Weights of a small transformer language model.
Size: 14 layers, width 160, 5 heads of 32, MLP 640 squared ReLU, vocabulary 2048, 4.63M parameters.
Architecture: RMSNorm before each block, tied embeddings.
Each number is 128 + 32 x the weight over its row's rms, rounded and kept within 0 to 255. Layers, rows and columns count from 0. The size above them is the row's rms in percent of the matrix's.

# layer 5 MLP up, 640x160, rms 0.227, rows 225-267, columns 0-159
size [106 100  94  99 108  95 116  95  92  97  89  96 105 109 103  94  94  94 115 100 103 106 102 102 100  87  91 108  93 101 104  89  97  90 108  99 104  93 103 104 107  94 104]
[[101 121 113 113 139 129  80 161 111 120 147 149 130  64 175 100 119 221 152 196 135 111 152 111 103 150 161  98 172 145 135  70  97 195 152 151 201 119 201  92 115 145 140 145 171  92 117 135 121  97 104 203 164 190  82 171 181 113  89 191 166 160 165 165 130  89 125 175 148 133 112  92 147 138 109 145 161 169 118 121 114 139 163 179 175 141  51 196 108 149 153  95 178  81 113 109 170 134 109 117 144 142 141 169 119 106 169  97 135 130 157 126 125 108 134  67 131 111 141 162 128 161 125 139 110 154 131 165 127 107 141 123 173 181 101 127 113 152  94 112 112 161 134 148 122 101 102  96 139 203 122 116 121 144 107 156 111 131 148 143]
 [103 152 115 115 112 120  98 134 130 126 130 149 104 152 142 110 112 159 148  64  93 158 122 142  91 154  94 155 130 117 139 120 101 158  88 138 191 184 136 109 147 114 126 143  92  90 146 138 163 147 104 173 108  54 137 123 106 155 116 157 148 125 106  60 119 100 161 178 134 146 157 150 166 102 141  72  97 161  94  80 153 158  95 120 100  54 168 173  74 212 152 110 117  76  76  70 166 159  78  79 124  59  83  72 150 154 143 130 113 134  89 214 105 132 119 102  56 140  68 174 143 147 130  87 111 149 182 123  94 141 165  90 151 110 109  90 106 120 151  96 169 104 119 153 117 116 106 140 135 139  84 140 141  91 157 134 140 141 144 130]
 [113 108 186 138 102  92  45 171 113  89 106 138 155 129 143  66  96  90  98 157 161 151  98 128 186 152 128  86 160 103 157  85 133 133 130 144 123 109 163 112  94  69 141 169 146 148 158 111 150 133  99  95 122 115 127 150 135 123 163 137 143 176 126 142 127  85 164 100 153 108 119 104 132 122 141 119  97 183 172 129 130 106 105 151 197 115  95  97 178 182 135 119 150 129 115 134 152 184 163 222 156 141 151  95  88 132 165  43 106 123 174 159  63 116 121  69 197 127 135 124 194 178  72 119 132 122 118  80 100 139 143 139 151 145 113 170 176 159 108 105  96 133 142 104 109 158  99 117 140 180 184 177 131 160 108  94 114  93 148 128]
 [118 148 153 126 134 155 184 144 136 116  48 160 124 143 138 170 122 140 134 128 114 145  90 135  63 185 101 133 130 124 112 112 132 165  92 124  91 103 183  73 115 112 119 121  55  79 135 115 142 153 140  99 102 144  98  87 133 114 140 104 116  83 149 146 125 162  94 177 120 137  70 119 181 151  65  81  95 130 155  86 100 157 109  81  85 112 124 136 127 116 156  76 119 149 121 104 137 134 143  61 100 148  88 187  77  86 135 130 212  55 125 152 104 131 127 171  71 115 162 135 151 119 145 129 132 131 157 149 123 108 118 165 164 177 124 124 154 125 126 100 112 145  90 163 150 104 204 139  46 110 132 123 116 168 231 141 107 163 139  97]
 [ 95 114 104  57  79 133 197 117  82 154 111 136 142 179 105  93 142 111 135 124 141 158  79 143 147 165 125 145 139 108 164 116 136 149  65  92 103 142 113 162 175 128 124 119 158 159  83 116 101 144 120 149  86 104 163 116 127 141 162 107  97 169 105  98 149 176 174  96 191 152 141 144 117  68 102 122 141 103 152 122 124 137 134 164 174 145 156 117 112 138  98  85 160 106 161  73 121 188 121 162  57  70 166 202 126 125 159 176 132  95 108 168  96 140 132 102 165 172 107 189 109 155  85 134 136 143 118 153 104 109 130 133 145 100 108 162 178 121 159  83 153 119 113 142  40 143 158 131 129 142 160  84 101 116 195 190  65  97 141  86]
 [132 128 160 166 130 218 132 148 154 122  94 125 147 146 131 177 175 107 148  92 178 146 115 147 152  99  70 181 109 106 104  93 105 175 156 110 120  83 122  93 137 177 116 154  51 107 127  76 104  83 181 194 123 138 135 173 131  85  91 154 117 112 128 155 139 147  76 113 108 105 149 152 135 113  80  67  72 146  96 159 147 146 125 188 122 134  68  90 144  97 138 115 113 131 131 114  83  98 160 146 127  76  80 150 130  88 131 118 191 109 167 176  89 161 175 117 131 113 104  58  96  96 129 142 176 171 163 140 180  86 186 147 130  78 103 140 118 114 148 145 143 105 147 123 169 132 140 102 100 173  86  87 139 138 106 162 139 177 122 131]
 [178  95 108 179 135 133  88 147 193 183 135 155 139  93  97 108 106  94 201 126 151 102 157  93 115 158 142 135  72 109 174  87 117 118 131 138 140  74 135 149 132 125 137 111  79 136 117  75 134  78 119 113 124  98  91 158 131 167 145 165 130 100 141  98 135 134 102 176  96 172 128  79 164 150 118  90 153 115 117 108 161 216  88 104 127 105 113 186 151  83 162 119 138 151  91 103 118  55 166 130 110 135 133  86 179 133 218 113  79  88  90 139 124  88 149 181 153 117 134 130 146  42 132 121 109 141 140  96 132 194 117  92 140 103  67 117 178 114 124  66  97 130 120 112 150 117 177 125 124 114 151  85 103 145 171 171 138 148 107 138]
 [137  41 170 154 146 175 162 130 122 109 161 122  92 107  77 167 134 107  96 120 127  85  98 144 133 176  92 125  69  81 116 123 173 129 121 116 119 111 119 199 125 190 145 108  97 108 137 134 101 146 123 192 119 107 144 111  97 111  95 112  84 190 115 114 172 147 174 173 100  79 134  47 149 149 142 179  97 102 113 116 150  57 116 136 148 164  86 159 103 158 158  88 125 129 140 172 121 145 161  92 124  90 113 145 112 106 108 109 175 136 167 128 141 111 137 199 170  99 140 185 110 110 141  98 150 147 152 129  92 179 110 205 139 141  72 148 130  86 132 139 104 101 131 128 139  94 202  80 140 136 149 117 191 110 150 106 168 161 171 123]
 [ 87  48 142 132 131 170  86  94  75 131 126 143 101  93 124 120 105 119 170 148 182 146 140 151  91 118 145 158 214 144 193 140 116 100  98 103 123 126 143 126 124 129  89 120 116  77 116 118  80 148 155 160 121 104  74 124 170  88  98  95 170 185  77  89  63 134 137  53 112  79 157 160  67  79 131 144 146  98  72  65 136 123 133  84 102 111 146  92 108 130 129 144 184  92  91 194 152 117  89  99 113 170 120 113 147 125 116 148 148 214  84 122 131  94 135 120 112 166 145 139 117 141  92 169 114 114 157 170 130 156  87 124 161 126 107 139 138 126 179 107 206 145 128 152 111  99 148 118 126 115 152  88 122 153 138  82 146 117  77 136]
 [122 164 114 110 167 220 116  52 174 166 131  52 103 168 198 138 169 107 132  72 158 110 135 145 114  97  92 127 142 131 161  22 152 114 110 119  72  79 113 118 123  73 105 127  57 172 127 181 142 133 157 175 152 136 174 128 137  89 138 132 115 147  77 136 131  98 107 146 125 119 112  71 116 135  94 172 162 133 108 129 138 108 143 106 165 177  91 126  87 132  98 137 117 176 129 128 116 132 159 101 116  77 167 112 159  72 130 140 125 102 150 151  77 135 164 130  73 136  95 129 125 124 176 137 185 148 184 110 174 128 141 156  99 133 157 106 123 175 125  99 114 144 133 167 109  95 139 112 105  62 115 150 123  92 140 195 131 129 120 157]
 [ 95 129 189 141 180 127 125 168 112  90 161 117  89 127 133 132 178 135  86 141 135 139 128 157 148 161 126 138 130 153 129 177  98  83  99 198  63 224 153 156 112 156 198 106  58 173 111 153 157 196 163 146  84 154 104  90 164 139 106 136 104 168 110  63  92 166 162 160 141  96 178 153 153 149 138 131 165  77 122  68 106 112 130  89 140  95 169  76  95 133 154 103 117 141  91 150 143 101 143 151 127 151  94 197 116  87 128 120 145 138 119 133  92 202 158 143 126 129 117  82 168  76 109 108  86 142 101 144 153 129 130 165 144 157  88 155  91  94  94 118 136 140 116 127 116 126 144  61  83  96 125  88 169 128 102 112 143 122 106 129]
 [122 160 170 117 126 115  96 182 192 166 115 141 161 128  76  89 158 109  97 189 152  97 117  93  70 142 131 149  98 109  97 138 100 103 146 127  74 164 155 175 152 178  95 114 164 143 139  83 137 126 125 148 120 150 130 170 141 115 167 142 132 163  59 117 102  70  89 115 127 126 115 127 107 138 163 127  94 129  77 138 133 159 155 181 115 163  96  81 125 178 130 113 121 201 167 144  90  97  91  70 126 143 235 127 147 138  98  79 169 167 130 139 185 123 100 166 107 131 118 171  82  92 177 123 145 123 129 169 125 166 188 148 138  99 183 146 129 133 111 114 106 165  91  91 126 119 132 190  82 105 133 129 145 172  76 117 131 129  87  83]
 [126 110 152 159 123 159  80 143 160 147 101 147 118 135 176 107 148 106 142 106 112 155 169  91 143 129 118 144 166 167 149 192 147  81  87  59  85  92 111 138 100 183  91 118 114  81 165 153 143 149 102 150  64 127 136 136 116  99 194 143 109 102 119  81 168 114 101 133 154 100  86 102 168  80 119 124  66  73 111  84 166 149 148  64 112 130 141  63 143 152 226 151  63 128 180 105 132  98 147  88 152 133 160 145 163  93 106 158 130  73 106 151 168 196  84  90 176 155 155 145 144  99 153 107 111 135 162 115 181 101 110 155 129 147 136 166 157 132 103 165 131 179 108 144 136  78 140 167 155 107 128 149 133  71 142 136 109 103 137 109]
 [102 144 109 133 115 181 117 150 148 109  97  89 129 150 157 108 113 201 179 137  86 113 150 168  77 166 141 139  90 122 143  95 154 144 154  85 110  79 129 122 117 137  97 113 141 134  51 186 114  78 190 176  89 170 171  80  82 131  93 132 109 119 132 122 172 161 143 122 197 158 143 146 137 111 162 106 105 160 161 110 169 112 157 155  98 137  99 145 189 132 164  95  96 113  90 155 131 143 129 124 155 104 170 191 135 169 121 178 119 145 152  87 133  76 143 155 134 177 183 149 151 128 136  85  84 188 130 145  98 183 126 142 131 115  86 115 144 106 146  60 107 131  70 159 124  94  74 157 134  98 111 138 168  62  54 126 114 139 132  97]
 [ 85 135 116 143 120 158 140 135 130 162 127 147 140 125 131 140 158  79 138 158 127 125 158 131 169 117 131 111 102 203  50 152 168 102  84 144 149 118 167 115 113  79  95 103  71 145 121 113 114 147 131 112  32 155 102 113  97 147 166 111 151  77 151 111  77 160 107 161 161 144 198 109 140 139  72 113 159 154 157 131 133 129 121 163 123 152 148  97  93 129 135 143 116 131 160  94  57 116 145  69  65 152 124 142 109 101 139 111 103 117 251 122  72 179 150  75 142 162 105 156 107  76 187 141 142 145 172 116 180 123 213 127 132  80 147 103 137 120 117 124 100 111 107 164 164 173 160 153 103 111  98 143 122 148 138  85 103  93 123 123]
 [159 127 150 151 110 159  70 132  74 180 164 163 124  92  81 161 168  98 145 102 141 147 112 140 131 150  99 119 142 110 123 170 139  93 209 112 119 107 120 102 122  96 141 107 111 121 104 102 171 121 113 162 100  85  99 134 123 136 180 153 156 123 148 151 197  94 139 185 154 132  92  91 140 191  93 183 143 118 192 100 166  94  61 179 170 144 113 141 169 151 124 121  57 152 157 136 147  96 135 186 110 121 133 153 120  60 128 150 190 144 139 181  80 156 182 162 112 163 101 124 134  70  74 109 175 138  93  84 167  75 114 139 138 116 120  74 113  91 131  88 137 127  98 116  89  92 145 114 155 153 145 165 106 137  77 149 154 143 116  87]
 [119 137 121 137 155 107 119 111 130 129 171 142 106 161 143  84 185 179 172 165 174 173 120 142  71 120 140 133  84 175 144 128 129  84 114 105 150 101 164 129 127 115 140 150 117 138 145 155  77  95 159 160 135 146 136 112 177  79  91 112 131 123 126 118 197  68 111 179 119  58  55  94 127 163 149 168 145 158 126  85 118 152 126 138 127  89 101 141 111 155 125 151  52 183  91  66 164 189 131 101 154 132 108 115 107 208 106 113 136 156  66 128 142  66  71 159 130 167 157 129  99  81 100 166 142 182 151 133 105  97 109 168 145  96 151 157 127 120 198 100 117 153 147 104 138 123 185 105 119  84 123 144 139 141 102  91 152 109  94  63]
 [130 133 104 128 101 158 104  84 116 149  79 135 129 117 125  98 124  97 111 123 149 171 160 121 147 132 108  78 154 107 120  88  67 119 194 186 238 124  99 116 155 151  90 140 140 106 176 162  65 152 154 152  61 125 115 105  98 140 120  94 142 161  91 161 115  91 101 142 121 120 176  83 107 120 164  56 163 161 123  83 152 127 114 129 184 148 162 167 178 112 114  82 161  71  72 134 154 107 104 117 116 106  94 102 174  80 129 159 158 144 119 151 166 104 152  52 147  67  92 168  96 177 149 118  89 152 144 114 117 117 151  93 211 141 164  87 132 127 155 104 104 132 120 158 126 101  85  82 132 149 155 114 108 136 145 143 120 142 124 179]
 [130 114  90 134  87  88 135  79  95  96  80 118 169 125 163 125 150 153 105 103 114 134 174 140  99 148 127 131 118 125 152 103  79 105 145 119 119  93 147 167  99 170 147 104 138 138 100  88 152 122 109 152 136 175 139 133 111 125 153 178 104 108  90 198 126 113 114 154 188 149 109 160 128  70 126 146 109 134 115 127 110 154 123 152  75 115 132 110 115 192 155 156 133 151  84 125  67  99  92 142 138 102 149 124 139 143 145 119 113 111 127  95 128 119 154  24 138 212  74 138 139 142 161 140 182 115 126  85 143  96 174  95 162 115 101  94 107 137 140  57  88 149 167 105 151 174 144  45 143  97  70 164 154  72 193 152 155 184  46 117]
 [108 155 123 195  73 100 109 142 118 118 159 153 106  97 136 108 167 153 140 134 100  81  81 143 136 153 143 122  82 105 122 118 102 121 145 199 119 168  95 149 119 116  73  73 170 192 143 126 118 160 112 152 132 118  92 114 153 145 135 184 138 155 121 113 147  44 126 127 115  92 135 139 164  60 123 106  98 127  56  70 141 147 104 109 128  78  90 160 117 188  82 132 127 157 111 123 145  56 112 147 143 155 116  90 134  80 107 132 125 180 152  96 120 119 149 126 135 142 117 121 120 110  99 130  64 111 119  60  90 125 159 183  57 133  82  57 140 140 158 102 131 171 118 100 109 132  60  91  98 113 147 132 170  86 120  89 153  71 189 130]
 [134 118  81 152 133 128 118  85  94 141 174 179 130 147 126 110 172  92 177  73 108 121 107 157 119 169 197 115 113 104 140 102 139 132 101  98 150 116 149 162 174 145 148 113 149 132 157 173  96 103  98 205 131 110 118 146  98 125 170 142  81 124 139  83 102 111 144 137 135 178 143  91 186 136 134 191  98 145 105 149 105 103 109 133 134 123  16 170 119 109 166 123 120 124 103 163 161 117  73 102 102 168  83 119 142 111 143 123 112 145  95 139 114 110  85 153 111 147  84 121 117  93 204 152  80 126  46  52 138 106  87 146 128  92 176  82 156 109 111  49  91 107 124 159 111 158 148  94 142 158 161 146 105 152 105  74 149 171 149 150]
 [127 154 136 181 122 186 133 143 153  90 150 158 147 138 133 151 103 131 120 161 153 119 118 131 134 147 100 100 104 100 142 175  59 107 114 110 111 106 154 168 126 112 125 181 118 126 160 107 122  91 117 109 171 113 113 139  68 128 168 115 157 149 154 114 140 137 189 159 141  54 120 196 111 140 119 205 112 138  99  78 145 134 107 145 105  75  78 117 108 118 116  92 165  93  81 193  60  98 104 150  99 157 124 146 186  90 114  99 115 134  76 119  94 102 108 150 120 129 108 104 108 111  11 115 119  96 142  74 133 122  96 147 171 130  45 146 120  90 120 119 138 141 106 207 107 120 146  93 178 180 172 120 134  93 177  88 149 152 147 135]
 [106 158 147 133 185 132 171 123 178 164 105 125 146 133 150 194 132 187 120 102 111  70 125 125 144 178 114  97 153 134 108  89 129 134 132 180 156 118 107 144 144 127 127 179 128 102 142 168 112 126 130 158  34 104  96 100 163  72 148 114 138 109 152 167  74 151 131 161 159 132 135 114 148 137  71 166 148 128 111 135 137  78  80  92 139 126 163 157 163 156 120  42 168 126 157 109 108  98 105  89 134 119 149 132  85 113 132  73 166 176 232 156  89 115  61 174 120 172 164 116 171 134 125  61 136 158  80 110 138 133 112 131 141 127 139 177 130  89  99  99 137 111 124 156 107  92  99 129  87  99 140 189 112 100 116 120 107 171 154  60]
 [134 139 129 150  85 143 162 111 116 171  85 138 184 184 144 108  97 132  65 153  89 131 110 116 184 153  89 125 113 113  71 117 177 126 185  90 116 115  64 149 118  98  61 118 144 132 111  96 129 149 218 104 144  97 124 180  99 163 124 150 122 124 110 144  90 154 134 142 212 156  59 168 126 132 167 159  76  94 143 200  98  98 120 124 141 169 136 126 102 161 135  88 134 172 102 130 126 125 181 132 147 125 157 121 158  74  81  96 126 174  78 155  79  89 131 162 178 149 139 108 137 129  91 152 119 171 127  76  91 107 105 169 156 175  96 139  91 113 125 174 119 113 120 109 103 145 181 121 133 133 149 167 124 135 183 117  99 109 130  63]
 [147 186 120 136 146 153  98 150  79 149 138 135 135  48  91 151 151 130 128  91  92 111 119  92 168 149 163 169  92 145  98 124  80 129 118 198 117  87 196 111 114  81 157 127  88 132 133 141 105 102  87 151 162 115 143 126  94 136 133 126 142  45 105 146  77 129 136  81 145 128 160 125 157 132 127  95 189 132 131  90 129 163  71 101 162 144  84  74 112 120  93 115 160 155 154 173 142 134 116 130  73 107 104 143  79 116 166 120 160  99 115 141  81  84 134  96 101 194 139 142 132 128 149 116 163 126 156 132 202 144 154  81  83 145 122 167 119  84  95 123 165 147  90 126 139  82 187 130 149  55 159 109 127 194 114  83 149 176  61 114]
 [131  72 118 132 122 135 182 162 129 119 157 143 129 121  92 120 108 142 117 104 166 156 124 139 162 148 133 102 173 137  64  95 157 104 124 145  89 103 119 105 128 143 156 137 102 140 193 124 138 164 145 168 181 101 142 138 116 153 119 175 130 149 184 102 127 152  93 133 206 135 121 186 177  99  90 115 124 144 124  75 149 125 147 171 135 142 122  70 154 160 106  82  60  90 143 158  38 120 108 168 129 132 109 104 119  75 100 131 108 112 146  47 123 135 105 109 128 107  46 172  95  29  56  85 118 136 169  92 108  76 137 160 115 111 160  87 113 118 131  93 157 159 164 113 110 141 128 161 147 108 199 163 119 142 130 188 139 135 128 116]
 [ 93 140 192  66 146 127 133 127 221 176 103 146 131 150 192 128 162 165  88  88 167 117  81 158 114  96  64 127 124 110 173 128  60 188  90 120 113 111 113 115 111 174 170 128 148  78  98  72 126 170 158 170 133 131  73 121 104 160 158  67 131 138 105 138 126 159 128 133 117 127  73  83 137 130 107 155 117  83 125  92  92 144 164 108 115 153 183 141 114 161 157  77 132 147  92 126 120  80 124  87 140 156 123 152 121 135  90 130 128 107 101 138  85 163 132 184 103  94 126  96  90 157 102 123 122 147 140 143 168 158 151 201 137 110 129 163  69 149 130 145 181 118  61 149 102 114 128 142 110  88 164 125 142 119  60 127 195 164 117 132]
 [128 124 120 115 135 111 167 154 157  73 182 143 121 113 142 124 109 146 140 156  82 100 158  96 203 171  96 118 150  81 136 117 115  84 121 123  88 117 133 164 154 151 160 156 139 186 129 117 135  78 111 137 127  94  93 139  70 101  48 196 114 121 160 226  68 179 138 178 132 115 118 158 127 154 141 136 143 144 166  81 102 117 109 140  86 132 124  96 145 154 153 147  89 204 110 181 162 135 136 139 119 155 124 174 112 127 132 131  97 112 149 137  84 190 134 178 143 100  68 104 117 140  62 119 105  80 140 137 167 149 140  97 156 146 120 159 146  92  89 116 120 118 162 120 140 126  90 111  73 124 132 132 126 181  49  89 165 192 167 155]
 [110 106 109 127 102 171  68  65 152 166 170 145 115 150 161 144 137  90 191 118 110 130 125 136 187 119 140 114 116 148  79 135 155  99 113  65 194 132 164 143 161 130 154 114 134 129 161 117  41 111 187 117 124 127 161 114 152 123 105 126  88 127  71 115 128 121  60  88 141 113 144 146 106 132 150  86 158 150 169 121 157 130 135 103 104 131 167 103  94 111 204  83  85 122 160 108 188  91 197  88 188 134 157  91  90 157 147 133 126 114  95 195 151 143 152 113 198 153 122 136 126 142 106 137 121 132 181 169 132 134 181  87 111  98 190 119 126 114 138  97 123 104 131 169 181  75 113 170 115 115 123 167 112 159 203 120 154 108 157 119]
 [146 172 134 160 121  76  85 131  85 119 114 118 125 129 132 111 181 138 140 139 119 186 204 122  84 107 166  95 120  80 138 124 138 149 217 133  77 133  89  73 147 146 103 102 130 129 168 121 132 183 159 142 147 141 159 134 119 125 187 191  90 199 115 122  98 175  91 138 162 118 136 180 101 117 129  98  85 135  91 119 123 117  86 151 113 132 119 103 124 172 117 111 127 206 120 146  81 153 110 102 192 147  86 148 110 129 144  56 124 100  77 215 124 142 198 141 130 115 142  81 144 151  97 151 116  69 141  79 126 129 136  74 165  98 102  91 117 152  80  74 145 184 136 128 111  94 142 136  92 159 130 112 124 116 163 120 160 110  96 132]
 [142 162 119 129  83  89 174  84 132 102 106 114  97 134 173 154  65  64 141 114 112  89 144  96 112 100 107  90 206  99 136 130 116 140 145 102 107 113 110 140  96 152 188 170 112 154 139 121 137  98 130 133 112 105  94 164 118  83  79 133 145 102  89 134 111 138 104 140 174 124 144 100 101  98 152 175 154 176 156 108  91 107 124 206 151 180 154 110 107 114 135 143 130  74 106 124 110 159 122 132  98 147 129 125 130 121 177 172 114 149 147 136  87  45 153 163 180 132 174 116  85 180 156 142 127 133 141 138 101 117 189  96 191 193  85 121 150  81 115 164 164 127 243 104 186 154 151  94 133 125 102 138 118 100  93  78 140 125 124 169]
 [ 75 109 132 145  91  92 129 192 144 127 131 177 158 149  99 138 114 117 160 177 180 147  97 176 209 187  93  98 133 128 126  97 142 166 146 123 158 113 131  76 163 162 130 101 133  85  59 154 120  76  55  99  72 145 147 107 145 122 119 137 172 192 145 133 148 156  65 123 137 120  99 125 184 174 141 102 139 126 117 128 147 128 138 142 172  55  80 105 141 146 183 124 126 109 129  94 103 144 170  85 140 158 138 146 157 157 178 152 101 138 121 163 107 118 192 123 154 122  78 127 154 108  84 155 178 173  76 158 107 145 140 143  85 129 123 151 104 114  66  94  71 121 130 119 133 103 123 139 155 105  88 169 159 109  47  91 129 151 110 129]
 [179 171 155  95 108 112 155 155 128 183 164  96 162 128  92 101 125  92 113 150 160  90 115 124 177 128 145 145 173 128 137 111  72  94 109 122  99  84 116 172 146 149 108 126 151 168 104 140 161 110 157 145  61 132 146 173 124 105  98 117 105 127  74 174 123 104 118 109 173 139 154 141 130 131 115  83 103  83 166  73 136  77  54 150 145 140 107  99 175 105  86  62 125 146 117 122  56 146 196 122 102 111 163 174 190 139 105 154 123 106 113 111 149  91 142 188  54  55  87 139 101 144 173 109 139 147 128 117 164 132 114 126 130 171 154 115 138  91 167 134 103 107 149  98 165 113 157  64 128 113 190 169 140 110 137  50 158 111 100 136]
 [108 107 113  95 159 178 117  84 116 174  94 110 131 102  50 105 189 129 155 128 112 127 142  99 123 138 170 124 135 116  81  71 158 116 121 142 160 171 128 125 142 242 138 109 103 150 126 154 118 185 128 155 158 115 133  99 154 104 103 106 132 126 143 191 157 119 139 131 149 103 126  72 132 109 161 119 104 101 143 154 124 159  98 149 148 165  97 129 159 134 119  89 154 103 114 137 179  78  90 122 137 117 206 131 106 181 107 107 181  61 117 144 173 141  96 174 126 124 137 173 129  95 156 178 135 102 173 155 120  65 158 228 135  61 118 162 162 105 119 145 109 156 107 191 121  84 154  97 143 123 105 138 185  93 118 154 151 178 131 109]
 [ 83 123 129 105 193 209  54 108 136 150 180 116 114 136 128 115 125 187 100  94  80 122 109  75 113 150 119 139 131 102 153 142 166 103 138  77  81  73 147 147  56 131 105 136 107 100  62 131 169 121 174 174  88 185 116 151  98 131 106 170 140  75 160 104 122  71 142  97 101 116  92 137 131 139  40 160 139 115 131 116 177 129  85  68 166 178 100 164 102 131 144 149 136 156 154 127  85 122 111 115 127  97 133 169 121  82 157 140  87 108 143 111  99 154 105 136 105 120 117 130  95  92  90 108 112 110 114 186 134  93 166  91 134 135 151 149 186 106 112 109  76 149 125 176  90 117 107 129 122 147 116 170  42 145 150  99 114 110 136  82]
 [143 159 169  59 117 169  90 158 219 115 122 104 114 153 133 114 134  97 145 123  74 102  58  88 132 177 108 138 161 105 146 161  94  96  98 134 131 138 161 125 122 116 193 150 100 173 143 138 111  97 146 213 139  47 124 120 110 160 122  95 141 120  78 113 119 124 178 142 134  88 123 102  78 129 143 141  94 135 127 129 104  97 172 142 128 185 116  97 101 100 169 110  99 114  56 142 148  99 112 112 109 111 105 143 153 166 121  98 147 190 136 135 113 168 134 134 157  84  99 129 141 192 130 148 177 201 144 104 183  98  94  84 140 161 132 166  84 117 121  96 191  66 117 114 142 138 171 144 134  87 159 184 132 148  61 128 140 125 158 128]
 [ 99 137 129  72 133 147 124 153 129 128 135 135 146 178 149  86 130 126  97 100  75  97 127 152 111 113 106 163 108 110 107  97 209 143 111  73 126 128 112 107  95 107 155 118 155 159  83 146 140 100 158 114  99  92  90 114  86 134  67  90  48  98 133 109 143 113 141 165 109 196 103 177 143 122 147 143 145 129 125 135 153 148 163 140 107 150 154 176 178  83 169 179 105 147 120 190 141 165 177 144 177 156 127 160 126  78 104 255  95 153  68 114 117 166  79 123 139 153 158 121 101 134 140 166 167 134 146 138 156 112 161 111 116 183 158  87 126 123 124 144 111  93 118 146 179 181 100 139 180 138  88 180 107 107  90 128  83 165 127 136]
 [107 147 128  96 118 104 130 177 130 155 118 157 148 125  93 223 142 119 161 126 120 113 135  87 104 152 137 159 122 137 112 152 119 130 106 124  72 156 131 138 105  35 115  91  68 126 164 124  66  90  72  89  56 118 115 160 174  99 114 101 184 123 153 157 163 127 118 111 145 115 109  94 141 196 132 104  89 157  97  66 174 102 102 104 175 105 117 169  57 109 144 115 159 121 133 133 135 135 138  63 175 127 139  70 157  81 110 117  97  63  93 119 167 162 126  55  96 156 141  94 155  77 116 100 110 134 116 163 108 202 158 117  95 148 140 149 129 113  80 170  77 108 173 158 128 127 136 105 171 104 126 147 122 138 121 106 142 148 150  85]
 [ 72 130 124 101 156 143  52 160 105 146 147 140 134 143 128 108 134 147 104 164 111 144 121 100 159  91 161 119 154  84 140  98 125 135  99 132 151 161 196 113  98 162  44 117 180 125 123 156 110 172 140 158 103  96 110 159 162  74  78 172 160 110 153 168 128 140  87 133 120 116  90 206 102  99 126 155 102 145  65 123 117  50  87 169 119 149 131 147 161 126 136  93  93  73  41 168 119 152  95 112 137 139 105 144 123 117 207  97 168  94 127 170 127 143 115 163 138 209 138  93 129 112 118 137 117 107  94 142 153  58 154 117  95 137 106 183 129 101 141 152 104 151 134 106 122  94 100 156  86 127  91 157 140 166 119 178 167  99 177  89]
 [109 116 173 178 149 168 113 173 115  96  89 116 194  94 168 110 161 132 152 112 159  56 129 148  86 152 104  87 115 143 102  81 103 175 133 125  98  94 152 115  90 108  97 174 146 163 166  75 133 171 141  92 137 155 166 145  84  81 113  68 133 117 156 137 213 152 100 141 191 122 125 135 127  94 128 112  98 157 161 135 193 126 123 133 132 191 172  99  75 118 141 127 163 193 103 170 161 111 159 145 118 107 162 114 158 169  52 175 153 139 139 141 122  98 107  85  91 154 146 132 115 171 112 112 119 110 179 127 127 145  81 126  99 169 106  76 126 127 179 108 124 106 127 184 114 136  51 136 163 138 113 135 141 181 159 112  94 173 147 119]
 [131 190 137 143  83 182 154 111 144  75 166 150 141 177 123 128 156 110 165 117 163 144  76 111 166 204 140 130 154 137 126  90 183 130 153 110 109 108 115 118  63 152 190 111 161 186 123 174  96 118 129 144 137  88 144 124 158  50 138  91 116 169 128 109  89 109 139 138  90 182  81 149 155 117 148 159 134 162 160 140 105  77 156 103 174  96 189 166  76 179 136 133 114 147 153 102 111 102 127 128 114  85 144 139 173 132 133 171  72 111 129 116 188 126 123 116 161 160  67 143 103  83  95  60 114  81 116  89 104 147 107  97 146  91 154  62 139  95 117 104  96 174 174 100 155 162 125  93 117 126 143 178 131 113 144 137 163  86 105 100]
 [128  66 121 184  93 126  99 176 107 145 100 140 106  73 193  51  79 131  68 161 120 113 129 136 144  98 132 112  77 198 124 142 115 156 115 112 130 112 156 178 151 121 195  88  68 157 124 142 118 125 131 160 155  60 136 190 140 173  73 120  94 138 154  80  93 161 175 132 178 171 131 144 105  87  96 147  89  86 154 137 145 150 113 134 145 114 201 118 123 172  94 130 114 126 186 152 118 101  97 133 165 105 146  80 110 109 119 110 126 115 179 113  85 135  57 158 170 157 135 117 111 152 129 108 108 143 138  92  80 125  96 140  99  77 106 131 144 138 105  76 163 141 169  97 156 154  88 132 146 133 140 163 129 185 109 105  67  96 143 116]
 [ 91 126  86 138 119 138 159 135  76  59 159 122 176 151 171 135 134  58 124 115 145 159  88 147 116  62  78 109  86 144 132 138 145 123 110 137 142 158 124 151 156 114 122 137 102 128 142 110 131 197  92 144 172 131 119 171 144 109 170 183 155 134 125 107 114 148 160  48 114 149 145 152  64  60 106 116 153  94  86 133 185 110 139 182  96 204 113 146 190 148 101 125 120 160 107 132 110 169 192  89 149 124  89 195 123 120 118 157  97 177 176 129 114  97 145 133  78 113  94 138 104 141 136 144 162 133 115 172 117  88  93  95 111 134 129 119 161 120 128 110 173 149 110 180 146 181 174 119 151  78  65  99 164 147 128 101  77 167 176 112]]